config.toml
num_hidden_layers = 16
num_attention_heads = 3
norm = "rmsnorm"
rope_theta = 1020.0
qk_norm = true
init_std_qkv = 0.0618
init_std_up = 0.0618
beta1 = 0.9
lr_head = 0.00681
warmup_steps = 402
Each number is 500 + 25 x the weight over the matrix's rms, rounded and kept within 0 to 999. Layers, rows and columns count from 0. Numbers have three digits each.

# up: layer 13 MLP up, 256x96, rms 0.197, rows 146-167, columns 0-95
# down: layer 13 MLP down (transposed), 256x96, rms 0.179, rows 146-166, columns 0-95
# gate: layer 13 MLP gate, 256x96, rms 0.189, rows 147-167, columns 0-95
up146:531507513513483506484512471519460477497494519504510477484443496510460518494506507507542519504511500522525542470520488499487551528478499498509475477482472491506489501522510505484474484515495478476492495517537555487519534554518493526485529493544471457469481526493510493534489534488505538501
down146:475533495506504493488484489483514505498505466474493485455509456433507513518471474505428510504534510499499489506506543498495460518501504508499492510520519499460507467552469549509526481498487522519518500506449528519528494514502531496529488500505490564480504476487472506480528497502517501459
gate147:459490461499495503475530519485498534505491483451484524499533474506542511526472523488534490445484528498454504475482519478473451485507505514500481534490497515500518515494498516528524532523452479506492521475462470546502471485520521495511474522480492459493479489462466493485527511452535502552
up147:516490483531490490478530504505460502493474524498515466497498527512497519474475503489491511532454455509475465484509467463514497455490487465494504509533532512499549498471544487474539466504506489545480477492505493477468505539553457510463511519458522492511495502495526499534539496485481476520
down147:490521522475469496512534504487521481449475510502507501526502512530483492548482481508485546457521505520498535487482513497487510542525498524523439491508488506509422517512501472469497544463528475470522536508521516517496546464475540482497482477485492495482456524511519481476508472474520496464
gate148:469502494511489502461514471483469498481526489458483475499488479498481513524482481504462489505509466510483506535496525531478499513506501493490531499520521487495513459536454506483483522504486529515550521535477522510520467500503480476488505526489484452499503486512505469466529516464494508498
up148:494492508497527501519524498480503485540524482476512494483467498454533545482499477533469477524462499457471496529487547514488443537499499507508498502485551513507484481495446500506511485508475509492498500527466497528480490496486528517504486518479493484487493510513466515458510509501486498513
down148:516504455457494531514485474507473509487523519495544505520496520511487498520514464483488511508490486523512529527507506475513442477500471497503499473539480535529508518519461545466476499526455496506528533504459494478482483525499495510486509503522495532504510528477507511478529494463476500529
gate149:567509487496484518523479503505547517514555499447519482498515543491510473493526501520491473555496492477485497455508534487476517481527451483498541535501491498531494495535485488479496522465514539497557504497457486505514516522530541503496522465524517498509508546493522479494466498505511464502
up149:502487515522487492500490485479469524513476507501474462542477539524467471520547462517514469541513497490488499494489554512493471446490465452495478471520498471558510513491483443462481494506501514497508497485499489506472572473534484532465529480501517511488515510515494510487471499477514514511
down149:488473466523495471511488524545504504525486519495520513478477470509492542491460529511471542545498533527520525491509513461486495493495453522462541464529477523513528464529506493469491527470519526519483528504462510472481491492511520473535515508474523498477545488511533466538460548489526509477
gate150:510503499498529522507522496510502516502474531501507563501454529475513463516502516515541493470454503525479498503542526486478523492484475485505504467503527518457522506472542538492518529497511463525442453468499499461515545513484518513502464467474544483506507507491494498479488475484463497503
up150:491477501483514497490493547513481499519454512503505517456505497496485500509468472502506474495452507537479463502515541472507490496477470448457496444501558455449513474483493503504505511491493499550469490510511535489507520515506472510505526483486553494477512480464484475513508489523507517529
down150:479493533496497480533482553535513506512480472481539497510517470494520488504573506476488508490513500510466523515532533494488476508479514507500512511529500517488461548552476512523482521515511514498562510485469499490495484481475510510484460482503518535512478469485514484461537494550565506485
gate151:477464515498482488425520474499505502500444488480556536532503500505520485470507502516491452501462498495520517531461517478506479482485464481533533475519504547443497471546485497514476475513441488508463539446482493474527550533508547541469521508490488512506515565509490489468540483531488495502
up151:489542488492448458511517483494530491514510493493460467474510545503490504467507503475469536501508491534494462475518516501511481489486518456519502531511513462486467506451553504492494478434571514507496473477530492514462512509475463494504483477504498550511505497542480513494526561508491447422
down151:522510523512519514463502489482458487506557483478544536494502495508494536566488501539513484526524496460473467494557470567477517505492521503463481493506497477538498503465516519524519508526517544505521497560560499508495494482503476492489482501479511472467472461499499481533471514506523502536
gate152:501524503526487517534491463520494506526520521489522487531505549514490472483522513518519496481492530478490489474490434483514519464481489492490453495462491499491473523507511511487470541508466444522478511517531513487495537568509504508477469479508542527510494482527513504507506511521490502515
up152:458529501485473502530511471516497492538505526477536492507492526453491476491537514511495504508488510525496501486485503469494508513491500484492449497453512467485521516533503507522464512512505474500481500472521496518538489536506506480467462475538560513518522469507544478461523490536511506512
down152:492511500476483494500487517519495469504528508490477516486516473503488473474481544482491499544550496485509531519489520488495483477511462501449524504529505512475496509532488495490513469464506498545542518509483535517499461485497463458494479495520482519501511507482487514484545566523545490483
gate153:510468556513489510503450517470501526483506503502481485490476484491449474490492464511487515437509509476517470487512517499454495473508473476482493536510526509501458511481550512456498512497464534553503501495483461503465516464488509489486504461476537524503504532486507472479521505519524459506
up153:486475556518492498474545554538502478478472511440490469489499482491520482484523465523494501439476492519491493482511506532492521520460488507481482534497490535514499473510473470468502497484497532510470474504548482508466484486487506480465509489484534492441486527539492513506490522482491448473
down153:523582492506525478501501524493489491532486472543505484497458483524475493488471477500455512513480472474496543488534521474517468530494520530523521509535514513474478470505455512520503465475515469528556492460477519530496459532534521487477489482489496512527520483486491522486530520526479525509
gate154:491559518561511525507472491505507512512499482461534462505517505462490523453529481523489506505506483477526507533478508499514505516510553490467500461499448528489476477494481537495495508442486523532481497530499490493490478488474486490487513468561525478460505532503514509482503475511507494483
up154:502521451472497484490542502486463509488534469462486503487543506472500470464489475511476489493468493510483482473503474509492533479480507489490476523462475492513510525467535490528533482499497522530515497524509511478481474494484460487559520513526494496526554505518525544477526522488513491433
down154:517459519512502470504501491504528507481459563508478492489507481516525491511522506479485486474506561516515522531468518477543481484477537485481504498478498525479478492495528501565507495432515524499526484507547523511500533475521506518509514523513518522520482472524471485497514469509478484521
gate155:493468525527484468476510520517556483536504498452496537540527482524528507512525499512527485515531505500547494462520471512489453524467474533463483516483455529523505518509492458488544538509494521521542546497481491551524480529494496543528473497464501510456454476505515486495471494524496525482
up155:498464523488508482521501511514486484509500498516484481500506458503517515458526492498485497537498509512469504558428471479505549521492535463496495507564555515500466459482476526514443515502512531474512489463495486503496517509509498495457506566488515506474502512488476516509528497483505491484
down155:481453496526473501494507501487475481533445454573543488484498489493521488484496457507478488475528470480481492507464503494495530460527504517522518545522505489567528471498515516529509465546510515490503519480487499492464519493529502489529463557470507532510467471492484444540488532501510527539
gate156:523482530484489460448519495525520538479534518476562510495513477498503520476512549497518470501475484494542510513533505494456543500445526513509516498502474518520472508527501468520488510522498489494504535514498485523491497509531493521481493491537509484494490463482552532478515479541541534516
up156:532489496523538544533511506517513488526478486514473502464507548517511468500451452498468499499506529483477495481480491561517496498499472459480511492510530455479535469514494500477464496471457529527493471523498514443513500523497465510468528468471493496486484490538473483505512494493511432530
down156:497504475545507502501516528477452454465505515499548508486463513488493506513499442497527481470508471456505513468515536451529498471475481480526467532498537495486512510486521475459492473503532436473481511555486456512485542545554514498493511499524534536487467531485486504491504478518464501497
gate157:519484479504519520462515461498491472501443537460494526482534467489523506487467488475517534532530452518514477464481545526518525519500507515469485468457487521533510506486475493506503510514503517514491511543527519509518512520544522534534505557498478483497505452492506477523574497488475478480
up157:484498510497514455496512511497541471526483479431490481485536495488498511475470496534512527486505500510512471511489537489498478538494494496489501473465459488544529462526453515512469492532503512549509516478533491511501491485486494472520493499483477472460526522510512481512509452526521498546
down157:494443497493541524516535513488505485511480477532518537486504458520489469527517502522523498535499541501522482500466497468482477507473504522478511485461509475486495523496527519507489515502472464525522498441485487462491494499459472473526490493479505500509515502548456460539481551506524491513
gate158:531541513509502494523504531506494520507500473524492500513471498459512451503482541502477452486507523513554492516485487486495496493502518478462530494503493508474504488541517497477521482486549479519453519493517501445488521519507498446525493466536560536482499509470513497489506513493514501467
up158:533499459492493536502509500476505463509502507487501487517481478521449510514486528489534499501483487471461520511505460531508513489490509517512518517506512487529506481524481534534489482494452471471495491529484514496431525479450489492528553518494490501524472505496465536506532484553482526523
down158:505504517505523525528506536514484514479483506521482483516494521483454498500494512524498456482484519529527522472499499520442442478475519497514505487442498503499511508532538502485515508496518496494465522490574518520525526532486506488536520475515494512521502497516503515478522480474463521475
gate159:508513478516479530463492528480488476496477507529502521534509501468503479531453524474506495487462479480492430443531484557518502474516455509478485495477506532523496477509504516482509502505514517464480506484480526487479461518546511519489487509561527487477490481501518488479512482494466516514
up159:550490499516486494546489508498489515468505458494487466459494488520488491493518484505516476477510502464530519498502478439483513469528505450500520487499489502468516518476514502503528475491485524535534503494495499518454548485462502466459490471484483538542519498497536477532505502499486478487
down159:532474509544475497495499499514484476494511498493538482523504464510476510471484463504539489461496519483548536513482478505468527486479472451471497530479486510506538497461510485484451486529492476499492543519523471493486571463490504502523494460508509493489508492485501500559488455467509519521
gate160:512552493502471495507519492534501517515470536497512529525510526483442518467470496510512487508483511480526510475555506504514466525513510506434523489465456534499508520505529456519577515511492486508514541503456487515506528481474522524551519479488490481450561453554495477507510465470477507502
up160:511465546539514515499499474486514522480518510478439499474491536500559494474501484485461540477557479487520513538477477501507520550529511530503527514548530520522493431496457506490482484524518504538492479487477487510497486513512552493487483517480532512541481503442495525532525511555519459510
down160:483529465507478498537525511463502500517470449559546496492505498474474487499512481483475471534503505511460474484508449476496500499470483465478466498484520519550499501465520470456491519529521495406522490488531467481500519488490466466511519462510474446475480486482488512479527504498496518479
gate161:493497511540501549516522529527492488527469510502457515520506508523495498490498509477540521508515496541519481469524479469495507437511516547461502512466492525484465508500535486498528498528522478506484514489545517527485521474461560445492467530456518529497525480493512470484462528527471509490
up161:517515500516515480464510461470472497455504484524500462487521514482493515454472536523471468503486451527487531511505478511512511497518523499503479461557533522449453477460515508523507489504495520498482518479465492510501527526477487481496533518539458524500480515508499513487493533508470480523
down161:503457495516550488487489508472531520485466488503511501525452481529501472518514443525507449548424522514516502519507511544504512540502447475543492481491489469491477510540483513506485507507533500500484537506500494461496489499531463504473457466498513489498484520492497522503509492511547505477
gate162:531510488486486506490501523492500499478444525493536541551505486520491473475520514462534487487504460471493478512471481525511534461465491476528486537513449422531516512515498494496476538576497508550504496495499485498501519520558505536522503505493492486517470491517582544562460498511480545508
up162:463498447531523517486487488533448471474471485433432528492502504507520487496479543556529438505540446477559507521497536462477462536496510529493497473475528513481519471517495457494506491508484522493495466514543565522494523535429508478503486500465523576523488518484394470467529481471498506529
down162:504544538449530505487511518470534497502481549501555520510496508536517509485550529503518521496490463524481526487440522496507520492517499479546488536541472428474509528531460557537483554504524533545503517488492461512573497495547454528536509531513477499544465481544579523535462492514521541468
gate163:507501510506450499522523541486468550531537465495519546511526494510516495525499510509499481493475487484568506546510508490485547521535487514467484527476447547519502502536497508521486541454518499512462542493483470520535540485516512518501476508485501503501532530433471500490480499516558492480
up163:525500488476487519500506512452499517498533476517466516467515505493473462506500486503464471488555465503542515522566457507520518489520468495504510495500468512492518489483533472491470498434563486536450539511520516501478495522545464464507526493506525488535521513498505522463466518520509478487
down163:522520504451497498532515535575516485456522489475506489512483543518530514516504522491501487510493502547529485475530478488517516488483485509521476489522528530507504558520508521524508515510507504528555462457497540514458466499477541528483439523536497523514521510505462512520551493510484446480
gate164:525483547512500472468465527480493507508489552519488519470505496486528489477438462473478472469502513508519494498529523461509524518510535480453505505531520493479492523465511479476537489457513516498526515490538531504496523540476537457497527476485433508500545512505478490512490489514472536475
up164:561533545461512490475526504517480516458437501501507513470535523513470478529456514469491480522481494539479500497548506494515483513510464480474536488460518487491541476484497519473505519464483496464504517476514503499519531502533521482493528484499499534494500509497502467479524496526462498527
down164:484516509480479490531521541516516483523537439497521534508494498479432486496517498488467485500553528454499477498467500457506510504492535517499509506495483514481517537475532528511515492514527509525498512478479450466512492510530501444462480490449534458502509510545487471455491529511543517504
gate165:483485548505481500484497498521465495514499514512507510512489495479501488496480503505516509509512486512523493495502470522486492498482505517484501500446495463524518521507488503467495529485459536525513482527502465481506443504499412465495489491500515438495474472479491473503477533460534470486
up165:469483490497497496499477525484540505500504494504489490516478500484509505529508489468471502505466528484489518477492515500531488507520480484527486512548522507502500542527528517490504503520526444478493537485522546550486510484545513512502488505530495500474501563515544502482505513480462517459
down165:520490461507501515492504512522467480487497472524487491500527533521514480498505550499509505495484474497492511495532448535500528494475508505499457524480501527499515488498529489488498539512521508508493492508523504451469511550525472556475492519510477472458488491503491520547461467479486506527
gate166:481493500474495487466499546479548475497479463521490514474549487479523490457494511516504519554515478483484493463494485506542487531485507438506488494508531493472524547458508478507503490495515460519502454455490479495527532544516505481516524540547446485509495498515535529516479507482552486495
up166:488478496522469543533506506509465453516530502533476498509497462503508475505470477525494476490492481477536472532470488534469474553508499492460495501471509525512492502490469443501491493524489493478509497489459498508500513527475529487534459491483524485504470470442430543518493469476506483498
down166:504528499529487479470480547472558514487458486489504449517521526502498476455491547495520575497466502502499474488525495494489495464494523460560535525508495463451514489512521492522478485489515502528517502516522492512474474455465513526514476521512473528515480521489514530510477519494519524488
gate167:492547455550533491529521445494462507486514523511562508521485480525488496490463503505495509508483485481549473516466471508510492493542515492477514524476502488481545492483509502474515515548524479467486492511511465500525510506511530526486537455501502515455487496508557472509496547479509527504
up167:484527508569526510528472424513440453477505508525542488519484492508531505502485516511509516536493473501505507525460450526486497492504503517484506549499507519507513495499499516485495469530503500467520527513486481514511499510489533480498529509481516553487446527479537462448537525485496506477